Part of a small language model's weights: 3 heads of 32 (1 for keys and values), attention and MLP in parallel.
Each number is 200 + 20 x the weight over its row's rms, rounded and kept within 0 to 999. Layers, rows and columns count from 0. The size before them is the row's rms in percent of the matrix's.

# up: layer 3 MLP up, 320x96, rms 0.0993, rows 90-135, columns 48-95
# down: layer 3 MLP down (transposed), 320x96, rms 0.122, rows 90-135, columns 48-95
# gate: layer 3 MLP gate, 320x96, rms 0.105, rows 91-136, columns 48-95
up90,105,171,203,173,196,190,175,204,197,218,228,210,222,209,230,208,199,202,200,230,190,206,223,191,207,186,214,165,202,191,177,185,173,187,207,154,220,179,203,198,217,157,174,215,212,231,209,179,213
down90,102,236,209,200,207,205,221,237,226,164,213,178,208,188,193,203,192,217,172,194,225,221,190,205,199,205,208,226,204,209,221,189,176,218,186,220,167,218,186,195,222,201,217,196,224,164,203,205,182
gate91,098,169,207,186,168,191,188,175,175,221,200,187,167,202,209,194,240,225,211,195,178,208,185,222,198,181,210,195,205,250,193,195,167,246,185,218,196,185,205,222,204,189,227,175,169,217,187,196,212
up91,098,214,158,187,213,196,227,216,193,216,212,180,195,198,191,206,190,198,189,206,196,166,192,153,238,181,215,197,211,206,204,207,171,200,214,198,191,170,168,154,209,205,202,188,180,225,218,192,229
down91,097,202,216,196,215,205,178,184,199,216,214,209,200,197,196,233,176,197,228,181,187,202,213,232,217,217,167,158,228,171,200,183,200,162,183,212,185,193,201,172,204,221,191,199,212,169,214,196,223
gate92,092,198,198,190,175,218,213,198,207,237,195,242,210,208,208,200,208,204,165,190,153,204,195,206,171,228,211,173,191,216,221,210,188,203,154,196,186,203,202,230,208,196,231,182,198,196,186,247,193
up92,105,183,213,199,211,204,184,203,213,201,207,218,183,182,236,203,169,188,199,189,208,230,166,191,219,233,182,204,204,203,187,175,203,188,207,180,234,180,180,160,198,218,225,204,153,196,204,182,165
down92,102,222,175,216,180,194,177,241,171,198,190,216,222,233,171,166,180,213,202,190,209,184,210,181,223,215,196,170,184,199,184,178,180,197,180,201,214,183,201,212,189,225,211,182,195,223,194,185,211
gate93,096,235,167,201,166,220,242,194,149,227,235,214,163,189,179,207,192,219,190,181,229,177,236,192,212,198,187,191,198,173,197,180,182,172,175,187,196,197,193,228,192,193,232,194,218,195,213,209,179
up93,103,188,212,207,196,214,214,224,195,169,190,222,170,175,177,196,148,200,190,202,189,202,183,186,223,218,221,196,243,189,206,225,213,185,178,170,215,215,206,197,228,182,196,235,194,209,161,196,210
down93,099,160,213,179,211,222,211,204,206,199,172,188,232,226,199,177,204,199,193,225,191,158,191,218,187,224,217,182,206,174,209,203,183,208,196,183,188,183,176,164,215,222,228,216,237,181,232,209,175
gate94,099,199,189,227,199,211,157,193,194,191,173,202,222,208,196,194,210,210,201,227,164,193,170,166,192,222,174,201,214,212,196,190,185,203,216,203,202,225,218,147,209,176,221,233,206,209,217,196,200
up94,097,195,193,206,170,165,235,197,189,162,219,194,207,165,205,209,206,200,203,227,171,202,196,180,187,178,210,194,249,186,198,186,181,196,184,199,214,189,209,193,196,177,253,203,213,174,215,225,228
down94,098,212,169,193,185,206,187,215,231,182,178,219,216,186,206,191,216,216,186,219,168,176,188,187,172,188,205,211,208,173,206,220,204,197,227,208,183,206,216,164,228,195,236,194,217,184,215,226,209
gate95,091,206,173,229,187,218,173,216,193,216,167,203,211,230,201,198,212,201,202,175,177,200,220,181,210,222,160,202,243,218,192,198,220,224,204,232,212,188,176,230,183,230,143,161,191,184,230,191,194
up95,099,234,238,179,211,228,232,182,202,187,158,196,214,201,187,197,211,188,202,179,243,199,217,179,195,146,197,188,202,197,230,198,185,185,194,190,204,209,192,204,202,163,168,228,191,174,192,194,171
down95,098,211,202,157,204,200,167,181,215,177,221,229,173,190,243,208,204,185,223,211,197,192,207,191,185,187,219,170,147,215,222,194,227,235,219,163,191,203,229,189,185,216,219,194,188,193,196,226,193
gate96,089,187,181,205,219,225,200,174,211,202,198,205,203,204,221,180,224,209,204,214,169,166,191,229,175,188,189,218,206,209,201,175,226,230,175,169,176,179,204,195,233,193,188,198,192,160,155,184,180
up96,090,207,191,216,188,167,244,178,179,205,207,179,182,204,208,200,236,212,190,232,187,188,187,202,193,252,171,216,223,205,186,195,187,183,219,218,209,183,215,232,180,203,217,207,173,191,219,224,193
down96,096,200,224,223,200,206,220,210,223,218,174,214,211,181,214,217,198,195,196,224,172,165,200,198,207,234,169,128,213,216,199,194,263,232,200,203,174,187,191,209,203,214,204,201,184,180,186,183,185
gate97,106,181,193,230,215,203,229,189,198,199,172,223,179,198,194,196,194,172,197,165,169,207,205,202,180,208,213,188,215,202,188,220,176,214,190,201,205,199,209,218,189,265,189,231,187,246,182,224,195
up97,112,203,207,137,224,227,220,223,174,176,213,178,193,211,194,198,199,179,187,209,190,194,186,173,180,195,184,189,180,183,193,171,192,197,189,181,223,229,206,231,194,227,216,161,199,179,226,201,194
down97,111,208,176,205,201,193,230,199,207,220,186,175,231,180,214,220,194,208,226,187,210,171,183,179,179,218,206,228,200,177,215,239,179,209,173,176,187,213,183,183,221,194,202,206,234,222,186,164,201
gate98,105,164,245,223,205,209,182,186,204,165,226,222,171,199,217,167,198,219,183,202,206,234,206,217,206,223,206,194,201,195,208,204,197,185,205,205,179,178,208,191,191,179,228,212,198,181,239,236,198
up98,100,185,220,228,206,180,194,230,191,194,224,193,197,208,224,171,187,213,193,194,183,190,225,180,205,212,248,204,210,153,207,162,190,189,221,203,186,169,206,191,226,198,197,189,219,182,203,195,208
down98,096,204,215,221,178,173,205,203,194,203,215,196,198,196,196,208,209,199,218,172,208,192,191,201,206,222,214,200,210,185,236,189,122,220,155,250,208,245,206,195,194,205,193,200,187,196,207,174,223
gate99,105,196,198,152,198,195,176,198,190,193,187,169,231,155,196,164,208,203,185,185,160,230,190,197,168,207,207,212,212,199,208,224,193,185,164,208,202,202,188,200,193,200,190,191,206,194,188,193,202
up99,100,225,228,224,189,201,180,214,195,184,220,216,203,196,178,194,177,185,225,196,207,197,219,181,231,205,248,230,227,163,187,215,200,201,234,164,192,168,195,219,229,214,207,205,216,218,197,177,197
down99,099,190,224,193,205,177,204,220,191,177,208,200,226,204,190,202,183,203,223,191,215,180,194,190,208,212,213,198,204,191,204,207,220,232,202,149,211,221,210,188,199,212,179,193,210,165,197,195,222
gate100,104,243,189,205,202,205,236,198,161,228,179,187,208,203,217,207,204,215,199,185,178,193,199,213,177,214,208,174,185,220,184,187,171,213,216,207,210,178,180,176,220,204,153,169,179,188,226,194,203
up100,107,219,207,186,227,221,208,215,215,234,165,184,199,180,185,234,225,225,207,178,230,243,142,169,202,209,222,195,183,221,194,209,223,230,192,194,197,199,207,203,226,230,226,249,220,176,198,196,205
down100,103,205,207,193,212,226,198,185,198,162,197,182,182,227,194,173,229,217,193,219,214,205,170,213,173,204,216,218,225,187,205,228,230,207,250,194,182,194,202,234,212,172,178,232,198,201,155,195,195
gate101,105,210,181,212,187,226,185,209,197,203,182,177,190,204,200,221,176,189,204,253,207,193,239,169,198,186,198,183,195,182,206,216,230,209,179,211,190,203,213,159,264,220,215,164,204,203,187,183,219
up101,096,204,193,226,210,206,180,163,178,212,224,201,196,216,177,193,226,212,180,209,209,193,205,191,140,226,222,208,189,202,222,221,203,201,225,222,189,181,181,217,199,216,202,191,212,147,209,204,222
down101,103,201,203,192,210,212,208,212,229,184,211,198,227,189,188,178,208,177,211,190,206,231,213,226,190,185,198,192,214,207,191,214,182,212,193,182,180,177,196,211,187,216,166,221,165,194,214,236,146
gate102,095,227,202,182,171,213,196,229,241,216,222,175,199,168,200,203,176,159,211,211,176,215,191,233,247,192,207,197,210,184,181,201,180,199,215,196,242,215,217,177,215,200,209,143,181,208,223,197,190
up102,098,218,186,214,216,205,197,244,222,193,246,182,232,209,177,233,177,162,206,211,201,218,169,155,213,206,200,189,203,213,190,236,205,219,168,194,218,186,179,185,238,188,195,178,207,186,209,216,219
down102,096,165,214,164,212,206,226,197,171,212,204,219,156,177,190,179,210,208,176,218,213,206,197,185,185,241,238,242,204,205,207,212,219,201,212,175,167,178,205,190,201,223,226,187,256,185,175,167,189
gate103,102,190,173,240,176,189,231,227,183,184,172,198,201,196,190,171,214,220,219,217,192,232,244,170,213,230,218,195,187,219,179,208,163,196,186,197,182,186,202,194,185,202,190,177,217,210,187,198,226
up103,102,175,179,199,210,224,214,181,228,210,224,182,181,211,197,206,200,196,200,198,200,207,169,169,227,195,205,216,170,179,170,197,175,194,197,217,218,208,166,199,207,170,194,194,197,203,213,169,177
down103,102,214,207,212,251,193,218,208,222,199,185,203,222,199,201,178,150,208,179,212,174,207,200,190,182,205,227,179,225,170,207,243,227,178,188,176,213,187,176,189,231,204,230,231,208,191,219,208,211
gate104,103,164,210,209,227,207,213,217,201,221,214,197,207,156,224,187,213,190,202,209,211,194,221,246,239,208,217,171,192,231,205,179,226,206,215,163,215,217,228,206,184,173,163,152,210,219,217,202,182
up104,105,175,211,177,215,200,209,163,188,176,173,195,195,155,198,213,213,187,220,210,221,173,170,195,204,211,186,207,158,231,212,218,217,211,205,228,209,175,203,177,199,178,235,202,178,206,234,239,223
down104,105,181,198,214,199,169,192,166,174,184,193,207,201,204,246,211,224,243,202,224,198,210,217,210,203,219,208,207,190,219,225,179,199,191,226,207,229,206,215,214,172,181,178,227,228,228,204,227,166
gate105,095,214,151,204,196,217,213,244,210,207,224,198,196,195,214,208,210,216,191,214,180,175,207,220,176,180,196,212,209,182,206,178,211,193,217,195,185,205,213,183,209,194,206,242,226,225,233,163,211
up105,098,205,207,224,193,194,213,196,177,204,205,194,197,211,172,196,197,167,239,192,198,188,199,201,238,201,200,199,193,208,201,196,222,219,208,196,193,187,236,184,213,201,214,190,184,185,192,180,202
down105,095,164,202,175,213,193,196,194,184,184,202,228,196,196,216,228,184,164,192,211,183,182,225,174,202,209,194,195,248,197,200,213,204,213,196,193,194,199,233,217,226,193,218,152,161,210,200,234,189
gate106,090,203,195,224,184,214,222,202,221,195,222,182,218,178,205,184,175,192,212,199,203,211,227,202,234,197,230,169,162,200,196,197,198,208,188,183,224,211,196,188,176,217,201,178,151,199,179,195,224
up106,094,208,198,191,190,194,198,205,192,180,218,201,192,232,172,174,262,155,211,186,224,202,210,199,240,206,208,206,215,188,213,232,200,186,206,219,223,204,188,198,186,215,217,213,198,214,218,201,201
down106,096,180,195,236,191,228,189,178,239,183,208,183,207,202,193,194,181,199,213,189,172,204,189,188,193,199,236,178,179,203,207,207,291,184,177,191,214,175,181,228,190,212,204,184,170,212,187,212,191
gate107,090,132,212,177,191,164,194,187,189,199,219,162,165,238,192,175,176,212,213,174,184,182,178,210,186,227,199,204,200,186,200,187,186,170,211,201,205,189,205,198,199,195,205,177,180,235,195,230,203
up107,091,206,221,195,235,204,184,205,211,205,180,190,192,204,188,236,233,215,153,214,207,229,201,200,227,205,200,173,179,215,164,174,195,210,206,218,181,197,155,228,243,163,177,223,225,204,192,217,204
down107,097,195,183,203,198,200,235,208,189,189,207,218,192,192,197,188,212,213,222,215,192,185,227,209,195,183,169,188,225,186,181,216,147,188,184,242,200,221,221,203,188,179,191,206,177,175,225,186,192
gate108,106,201,203,195,183,217,215,198,185,191,190,170,177,203,206,193,189,212,210,216,225,196,229,208,171,213,205,211,206,177,225,184,223,192,205,171,217,189,211,199,182,197,218,174,202,188,196,215,223
up108,097,205,214,227,238,188,171,162,244,173,199,205,176,168,185,241,204,213,210,197,192,207,205,217,195,206,212,221,209,226,213,237,205,179,212,208,204,235,207,201,207,173,193,194,204,234,181,204,211
down108,099,191,234,205,202,199,195,167,183,207,199,223,184,199,196,153,162,215,212,204,188,205,221,193,204,195,204,194,201,237,213,242,177,197,181,182,198,193,188,214,219,176,214,199,204,187,187,204,211
gate109,095,178,160,202,226,188,242,195,190,190,207,183,184,179,171,205,190,202,188,179,234,194,222,212,206,210,184,203,157,230,202,211,225,202,221,174,192,195,162,189,156,185,192,236,181,198,214,193,168
up109,103,188,157,222,220,188,198,209,221,215,192,193,171,192,218,202,208,216,168,193,205,208,229,232,208,217,199,191,188,194,213,224,257,226,217,185,202,203,176,210,183,210,222,210,198,220,194,189,200
down109,101,190,196,191,180,199,199,203,186,193,181,213,194,177,231,241,186,184,205,149,205,207,209,231,191,219,178,219,193,211,191,217,129,180,203,258,193,203,203,211,211,202,182,209,228,209,224,188,182
gate110,101,210,223,217,192,211,246,221,185,196,201,176,209,191,212,208,192,215,226,199,180,201,226,213,210,230,209,195,193,212,190,226,173,186,182,206,198,214,237,184,206,212,241,210,183,239,198,194,197
up110,100,198,157,217,205,193,216,189,228,197,189,230,156,178,221,187,205,209,191,225,186,251,197,220,184,196,228,193,222,186,196,236,220,184,192,207,207,169,194,207,213,210,216,179,206,195,217,194,206
down110,099,202,231,205,167,205,202,214,190,216,180,183,187,223,152,204,183,180,206,207,207,197,182,243,215,202,237,177,165,201,200,214,171,193,215,191,207,193,222,198,209,182,195,201,163,189,208,220,194
gate111,113,175,202,207,185,228,197,191,196,211,201,153,179,172,193,210,208,210,205,185,199,223,210,225,191,168,203,168,176,207,182,221,181,212,238,206,216,193,208,188,213,188,230,211,210,168,176,192,188
up111,110,216,224,210,177,202,170,219,191,161,210,206,213,207,191,166,194,198,204,202,189,233,179,219,186,199,202,211,238,223,201,207,174,209,160,218,178,211,204,203,176,205,180,197,214,181,213,152,212
down111,114,198,172,180,177,175,258,200,215,187,211,188,227,186,215,203,178,200,200,186,222,197,192,172,204,242,196,192,189,175,220,208,204,206,189,186,184,201,198,228,157,167,203,220,186,220,189,201,218
gate112,103,187,207,176,205,190,191,214,172,239,183,225,180,202,176,200,234,202,196,203,222,220,206,250,217,205,199,180,221,178,176,215,239,163,205,196,209,228,171,187,216,210,177,204,182,232,190,199,185
up112,105,205,235,205,198,215,219,222,205,213,189,193,197,179,184,194,215,171,202,172,192,185,194,164,219,233,201,192,198,227,189,182,195,196,186,217,182,198,177,190,189,211,235,208,195,148,258,227,232
down112,099,216,213,190,203,220,193,215,227,210,204,225,189,186,181,167,203,208,199,199,194,215,185,195,185,179,230,247,208,187,211,218,248,201,206,203,229,205,186,194,173,250,205,176,216,212,200,180,167
gate113,105,180,184,209,207,234,195,184,210,200,194,181,204,185,199,192,232,206,221,199,205,215,172,164,155,190,175,188,214,197,192,178,202,231,180,185,198,202,194,164,189,214,188,183,191,194,202,238,204
up113,095,221,193,216,185,223,212,210,196,235,208,174,195,216,191,236,176,168,235,188,238,211,211,197,185,177,192,213,221,176,163,161,196,243,212,190,184,212,196,187,201,192,213,177,186,207,207,176,189
down113,101,193,192,152,206,167,175,189,228,218,180,154,193,227,192,198,222,181,200,201,201,192,239,211,182,217,219,207,189,202,193,206,197,150,202,214,220,195,201,226,197,207,208,209,221,206,233,211,242
gate114,094,214,218,171,173,199,231,195,180,176,203,179,204,191,207,159,194,194,198,182,219,224,180,235,242,227,250,197,190,211,220,202,230,179,184,197,204,197,193,187,208,215,222,164,192,191,186,194,200
up114,096,244,203,191,215,230,161,213,192,179,215,208,201,155,195,190,215,215,213,201,231,218,190,220,188,200,234,153,212,235,178,212,180,177,174,201,190,191,206,217,207,181,237,194,190,201,198,212,192
down114,096,204,193,199,232,220,226,224,193,180,207,208,197,190,209,194,247,186,237,233,204,148,180,161,200,189,208,252,212,231,184,199,188,199,183,235,193,220,196,204,202,174,223,212,201,208,177,202,194
gate115,093,211,195,217,227,220,196,215,206,191,212,224,208,207,210,192,211,183,227,203,139,219,194,210,203,210,190,184,223,182,210,177,215,182,208,182,169,209,199,181,197,165,179,168,228,181,207,196,179
up115,092,178,260,180,221,203,185,192,191,237,191,201,212,223,208,216,202,203,203,242,179,149,168,207,200,233,179,198,227,217,219,205,212,181,202,199,202,184,232,193,187,169,227,183,141,198,211,204,220
down115,096,183,146,205,215,204,195,211,169,201,211,232,208,189,172,173,216,208,180,192,181,213,206,162,180,216,214,218,210,194,237,208,241,205,192,252,204,177,182,207,200,182,190,225,191,171,206,219,202
gate116,100,254,209,213,185,186,189,154,197,213,209,202,192,213,203,202,230,228,222,188,171,165,230,213,187,162,192,196,217,205,180,214,211,190,195,195,192,173,208,216,212,223,207,207,179,175,236,187,152
up116,095,177,198,200,153,202,164,222,215,226,170,218,206,187,213,211,188,182,208,171,202,202,196,212,199,242,188,204,209,183,221,182,194,202,189,209,206,219,214,203,220,216,190,230,201,202,175,188,189
down116,095,169,195,204,203,173,196,193,208,214,169,206,200,185,194,217,209,210,205,189,177,191,187,191,170,228,188,223,175,206,203,184,188,255,207,218,173,230,192,211,174,144,161,216,178,178,209,222,185
gate117,104,198,172,221,198,211,208,189,190,214,193,212,164,184,206,213,254,202,224,217,219,217,233,206,162,151,195,179,187,197,205,202,196,191,208,185,157,164,216,185,194,193,206,213,172,196,238,206,209
up117,099,210,219,210,225,182,200,194,225,199,211,207,189,234,239,177,196,212,198,214,231,188,249,195,181,159,192,180,198,156,174,161,221,189,198,188,207,147,201,189,184,213,233,236,192,212,184,184,208
down117,102,209,227,194,202,247,207,234,219,200,208,181,173,219,214,182,217,187,207,198,212,181,180,217,182,171,203,206,187,147,199,195,247,221,194,182,215,175,186,228,168,199,178,227,226,168,212,214,219
gate118,100,216,172,195,197,165,193,208,190,194,188,176,212,200,176,187,220,212,190,191,236,228,213,172,210,242,241,169,211,206,201,199,193,213,174,190,196,203,208,178,183,197,204,231,212,200,202,231,214
up118,102,221,213,203,220,195,199,199,209,198,202,214,218,207,205,207,190,195,207,197,207,181,161,195,214,210,184,190,177,163,172,245,204,199,194,206,192,170,209,208,200,204,240,201,200,211,226,172,222
down118,102,197,176,208,186,179,235,166,192,201,221,199,224,198,216,157,210,211,194,209,188,221,207,180,206,226,215,158,251,222,217,201,193,217,193,218,202,229,185,210,180,145,187,208,184,208,195,209,219
gate119,094,223,222,221,189,187,202,224,197,213,202,209,206,225,155,184,170,192,187,197,173,234,198,191,172,205,183,185,225,202,223,213,207,191,186,161,203,186,246,162,203,199,199,212,185,220,160,204,219
up119,088,164,213,199,182,232,163,217,215,186,198,203,183,227,201,176,199,182,213,171,219,246,188,176,172,197,180,214,209,234,223,184,193,170,212,208,214,193,198,205,215,167,200,230,202,183,173,183,214
down119,097,196,200,209,178,202,150,234,215,207,216,217,211,197,202,214,194,170,231,196,218,210,202,184,235,182,205,171,189,227,216,162,292,173,218,188,181,189,209,178,183,180,202,195,212,179,208,199,186
gate120,094,186,196,179,206,189,229,220,177,203,225,210,146,180,177,159,190,194,214,189,134,191,204,197,224,200,198,209,166,216,201,215,187,221,176,187,217,188,229,194,216,218,241,212,188,220,204,205,172
up120,100,214,201,226,206,237,200,188,217,170,222,223,190,229,213,189,185,225,190,244,165,215,181,195,175,187,195,198,230,219,174,223,209,165,209,196,180,203,174,176,149,176,210,184,192,191,234,198,211
down120,097,213,221,180,225,254,188,194,198,213,186,181,170,226,160,176,223,210,183,224,216,220,220,194,195,188,197,194,200,187,184,199,183,191,219,228,199,220,189,204,193,205,192,169,170,219,222,194,249
gate121,099,234,206,170,203,204,201,192,173,178,198,207,179,192,164,217,201,207,166,201,218,211,210,202,220,212,189,178,191,199,208,189,205,181,247,194,195,166,195,204,197,222,183,191,215,220,163,166,222
up121,103,232,230,190,201,232,189,210,218,216,197,207,177,184,199,222,183,208,199,188,229,175,214,203,226,240,192,202,206,190,185,201,176,189,181,227,187,166,181,184,211,188,225,166,222,251,180,188,200
down121,102,179,176,189,208,204,202,202,187,218,225,221,212,220,237,192,205,191,229,209,218,187,182,177,195,199,221,236,214,198,198,212,193,201,195,230,187,219,199,204,223,151,220,197,232,173,193,226,193
gate122,101,193,190,229,201,194,193,181,200,217,175,163,195,182,186,176,206,209,207,183,229,188,224,189,210,190,185,194,227,236,180,181,258,215,223,165,190,161,239,191,196,252,191,189,198,211,207,189,229
up122,098,194,203,198,184,222,233,227,218,180,215,227,196,189,213,210,216,194,223,214,237,203,193,204,210,172,211,195,186,161,200,177,227,224,166,164,212,209,215,183,197,215,205,246,168,195,193,188,222
down122,103,243,218,207,183,200,206,200,176,221,203,204,230,181,191,192,195,194,227,181,230,174,210,210,228,238,194,191,179,229,190,203,169,217,211,193,208,181,195,203,186,214,181,186,201,193,220,206,232
gate123,101,184,193,206,212,190,174,193,226,218,214,212,169,179,185,203,213,221,207,230,189,193,221,186,191,195,233,212,164,192,195,193,178,204,185,200,207,198,233,180,217,219,177,202,149,221,213,204,179
up123,110,176,201,204,193,172,193,209,212,202,193,217,178,193,167,186,191,232,196,181,215,173,186,197,151,191,214,196,205,219,196,196,172,213,187,205,220,197,216,156,190,224,252,173,165,178,187,185,199
down123,100,179,224,202,225,183,180,174,183,195,184,149,175,194,202,214,180,189,192,232,214,209,176,200,228,203,231,219,197,212,215,198,197,194,169,192,175,219,181,203,208,211,207,195,267,208,174,197,227
gate124,112,201,215,207,203,206,212,214,165,245,168,211,198,204,156,201,222,204,192,211,212,167,186,204,207,185,180,184,228,168,191,194,199,208,237,217,150,225,186,179,204,226,244,194,200,222,218,221,177
up124,101,210,191,183,183,188,218,195,199,194,230,198,222,196,232,215,228,168,174,185,190,192,212,176,193,221,205,226,167,159,200,219,184,200,191,207,191,214,225,214,222,182,179,203,192,193,192,200,200
down124,104,242,198,201,198,187,210,197,184,155,226,214,206,176,185,204,219,171,228,242,204,199,209,217,198,197,191,207,185,205,190,218,174,197,185,196,203,270,194,217,181,189,210,185,223,222,204,200,212
gate125,084,191,205,195,180,194,229,222,221,190,166,164,226,186,209,172,210,194,175,205,191,243,216,181,178,217,231,182,180,196,205,195,226,174,159,202,230,221,198,186,185,199,194,206,218,228,213,198,185
up125,094,157,218,174,225,205,195,180,221,161,220,171,238,217,219,160,214,217,192,200,188,188,202,206,186,183,209,213,192,197,202,187,180,198,204,213,230,203,212,186,217,189,196,206,188,217,175,197,146
down125,094,231,216,204,206,213,153,187,225,162,204,198,175,224,202,193,214,198,222,222,203,193,224,193,203,213,185,206,180,208,224,199,197,196,190,205,169,212,213,226,227,241,230,209,153,196,184,168,186
gate126,092,182,223,218,197,171,237,224,195,177,189,179,211,219,179,152,184,198,182,193,188,191,219,175,195,216,175,175,189,189,233,202,218,201,199,194,191,206,200,154,206,195,211,212,228,202,181,217,203
up126,099,218,235,178,217,230,200,224,214,204,171,222,223,198,207,194,178,218,200,164,220,200,209,183,182,228,163,192,205,210,201,205,197,226,220,159,209,193,224,207,189,231,163,203,199,185,214,179,169
down126,091,178,191,227,233,224,186,189,229,179,198,225,215,206,182,199,174,200,183,202,241,194,180,185,182,197,207,175,206,190,218,181,212,217,231,174,184,174,210,174,219,178,156,199,193,205,229,173,218
gate127,100,231,209,215,187,188,176,188,198,198,183,186,195,190,219,199,197,215,220,220,221,185,191,210,211,192,204,208,186,172,178,226,210,190,174,195,220,199,212,175,194,202,201,177,176,173,172,229,186
up127,100,203,221,187,172,205,191,211,186,193,227,170,189,195,210,224,193,175,186,178,205,241,144,209,205,252,248,189,223,215,201,233,171,168,187,208,197,173,161,202,220,185,213,189,202,202,208,168,206
down127,101,199,193,187,220,209,174,228,210,212,198,188,178,219,180,234,224,234,204,202,215,203,211,188,163,215,221,211,195,216,210,156,241,172,186,175,194,201,184,197,230,208,188,220,157,220,224,169,199
gate128,103,193,212,193,197,194,213,213,142,187,184,204,186,192,186,172,184,201,213,184,188,223,165,162,194,189,238,203,191,189,203,209,174,163,202,208,154,193,212,194,211,189,182,186,209,208,198,199,221
up128,095,176,211,219,202,204,174,167,207,178,217,181,180,194,190,170,182,230,185,202,183,197,173,193,219,167,209,204,212,230,214,237,201,177,196,226,193,223,198,203,220,200,195,188,171,190,195,210,208
down128,096,193,205,182,230,178,204,207,195,208,202,225,213,197,200,211,206,197,179,179,166,214,218,174,172,223,235,237,250,217,193,202,160,176,221,207,215,221,214,207,219,192,188,202,221,174,210,208,177
gate129,112,208,212,231,254,186,223,203,199,186,198,197,221,205,199,190,157,227,202,164,217,215,152,172,201,183,213,179,205,214,199,216,189,201,211,172,153,195,221,211,213,204,194,223,223,171,180,196,196
up129,107,188,212,184,225,203,196,169,216,217,174,194,212,209,191,181,175,205,177,181,201,192,195,199,213,184,212,167,157,192,189,204,203,238,213,221,184,180,174,162,176,171,199,173,177,156,202,230,177
down129,106,213,221,235,206,218,201,208,217,200,212,181,175,179,189,203,153,208,228,179,198,204,197,165,219,208,205,212,199,199,195,213,200,193,204,189,197,208,195,218,200,186,155,229,245,212,246,170,212
gate130,101,178,165,209,176,197,214,160,231,222,207,209,200,187,203,205,215,186,164,203,169,206,212,207,229,174,198,152,206,203,183,204,187,193,219,204,196,190,200,181,237,203,204,195,202,182,221,173,201
up130,099,178,209,182,176,202,213,188,208,253,197,181,181,184,169,261,195,217,221,201,196,183,198,180,195,187,186,200,188,207,206,179,213,234,182,183,180,210,235,225,198,199,169,199,205,197,193,211,162
down130,103,173,189,251,205,204,181,193,203,212,223,225,158,183,250,158,227,205,207,173,205,199,205,195,183,196,209,205,190,224,192,195,186,172,180,201,174,174,167,207,212,206,172,196,220,215,216,198,164
gate131,104,214,193,201,222,224,183,178,229,181,198,207,177,155,183,172,237,197,200,187,192,202,215,223,180,253,175,185,183,176,201,208,195,154,189,197,177,192,217,206,236,208,231,188,191,196,194,187,180
up131,099,199,246,194,213,216,242,177,206,200,200,163,237,206,195,200,174,197,251,192,200,205,200,201,208,189,173,203,187,203,189,228,205,203,197,170,200,203,194,177,212,180,184,186,166,215,227,223,222
down131,102,235,211,224,223,191,233,176,197,184,219,176,172,155,199,182,225,182,186,187,190,194,200,209,202,200,196,193,217,207,205,224,192,178,188,163,210,199,207,219,218,208,187,218,146,227,252,201,192
gate132,100,200,200,241,218,195,223,202,207,208,183,189,195,216,202,203,190,207,213,157,201,192,219,182,208,233,209,190,183,194,211,166,207,238,222,202,180,191,200,198,174,219,168,153,195,212,185,194,179
up132,094,166,181,207,181,202,205,236,224,207,196,217,183,175,198,193,233,190,204,177,194,198,221,205,175,196,243,164,214,166,220,211,198,231,197,200,184,164,182,177,199,205,236,185,199,192,197,204,189
down132,099,222,192,206,194,210,222,230,198,157,216,176,198,224,173,171,203,219,181,219,207,187,168,210,220,186,184,228,199,195,197,169,192,197,205,188,180,216,211,214,224,211,168,193,229,210,199,186,164
gate133,108,209,188,198,209,232,200,184,162,242,196,217,187,195,188,215,195,232,181,194,179,201,171,215,241,227,188,202,187,230,161,183,181,206,194,208,168,202,207,194,187,194,195,211,203,232,181,210,163
up133,102,179,187,182,193,192,206,194,164,200,195,197,205,234,185,215,271,164,210,197,204,185,201,229,183,181,219,202,199,207,191,186,200,168,200,172,178,229,170,205,208,186,194,200,181,195,215,194,184
down133,105,243,150,187,184,188,236,210,159,196,197,204,196,182,204,203,157,211,184,202,226,192,226,197,184,207,188,188,199,214,205,195,224,182,224,216,206,215,208,154,222,197,194,233,213,210,177,217,207
gate134,103,249,173,211,190,205,203,201,193,231,191,204,173,204,189,210,188,195,182,176,189,218,187,223,230,218,194,227,229,168,238,229,202,176,180,176,207,179,224,188,185,205,201,203,217,230,205,223,193
up134,103,208,226,179,223,224,181,162,237,198,212,171,194,184,175,190,196,198,225,187,198,235,178,170,224,241,206,192,197,192,177,203,212,205,196,224,201,201,220,219,205,184,178,175,188,182,178,216,224
down134,101,231,225,170,198,160,212,229,215,206,193,168,208,206,234,205,195,196,199,192,197,210,185,205,198,222,191,223,245,212,198,213,170,218,186,196,185,184,208,179,225,233,207,190,179,200,185,194,171
gate135,098,223,186,218,196,205,191,178,181,211,211,185,173,223,186,145,148,180,221,198,167,211,213,216,209,196,183,179,148,213,215,238,185,210,171,183,212,155,217,229,173,182,192,186,199,193,210,201,186
up135,096,226,213,222,180,189,185,212,185,201,169,192,178,166,261,213,192,178,200,228,201,208,197,208,154,214,204,204,221,217,184,156,190,183,189,187,207,197,205,198,185,185,146,167,202,201,186,212,233
down135,098,233,171,232,213,211,181,209,194,206,198,221,170,188,163,224,165,204,213,215,216,191,222,195,200,209,188,200,227,224,177,196,223,179,182,145,201,194,199,183,195,230,166,191,194,197,190,212,226
gate136,099,236,191,188,207,235,214,194,191,211,221,183,182,208,226,193,233,190,175,194,204,241,161,158,157,238,190,211,200,186,177,204,192,219,229,184,203,196,224,215,195,211,190,197,174,196,190,195,185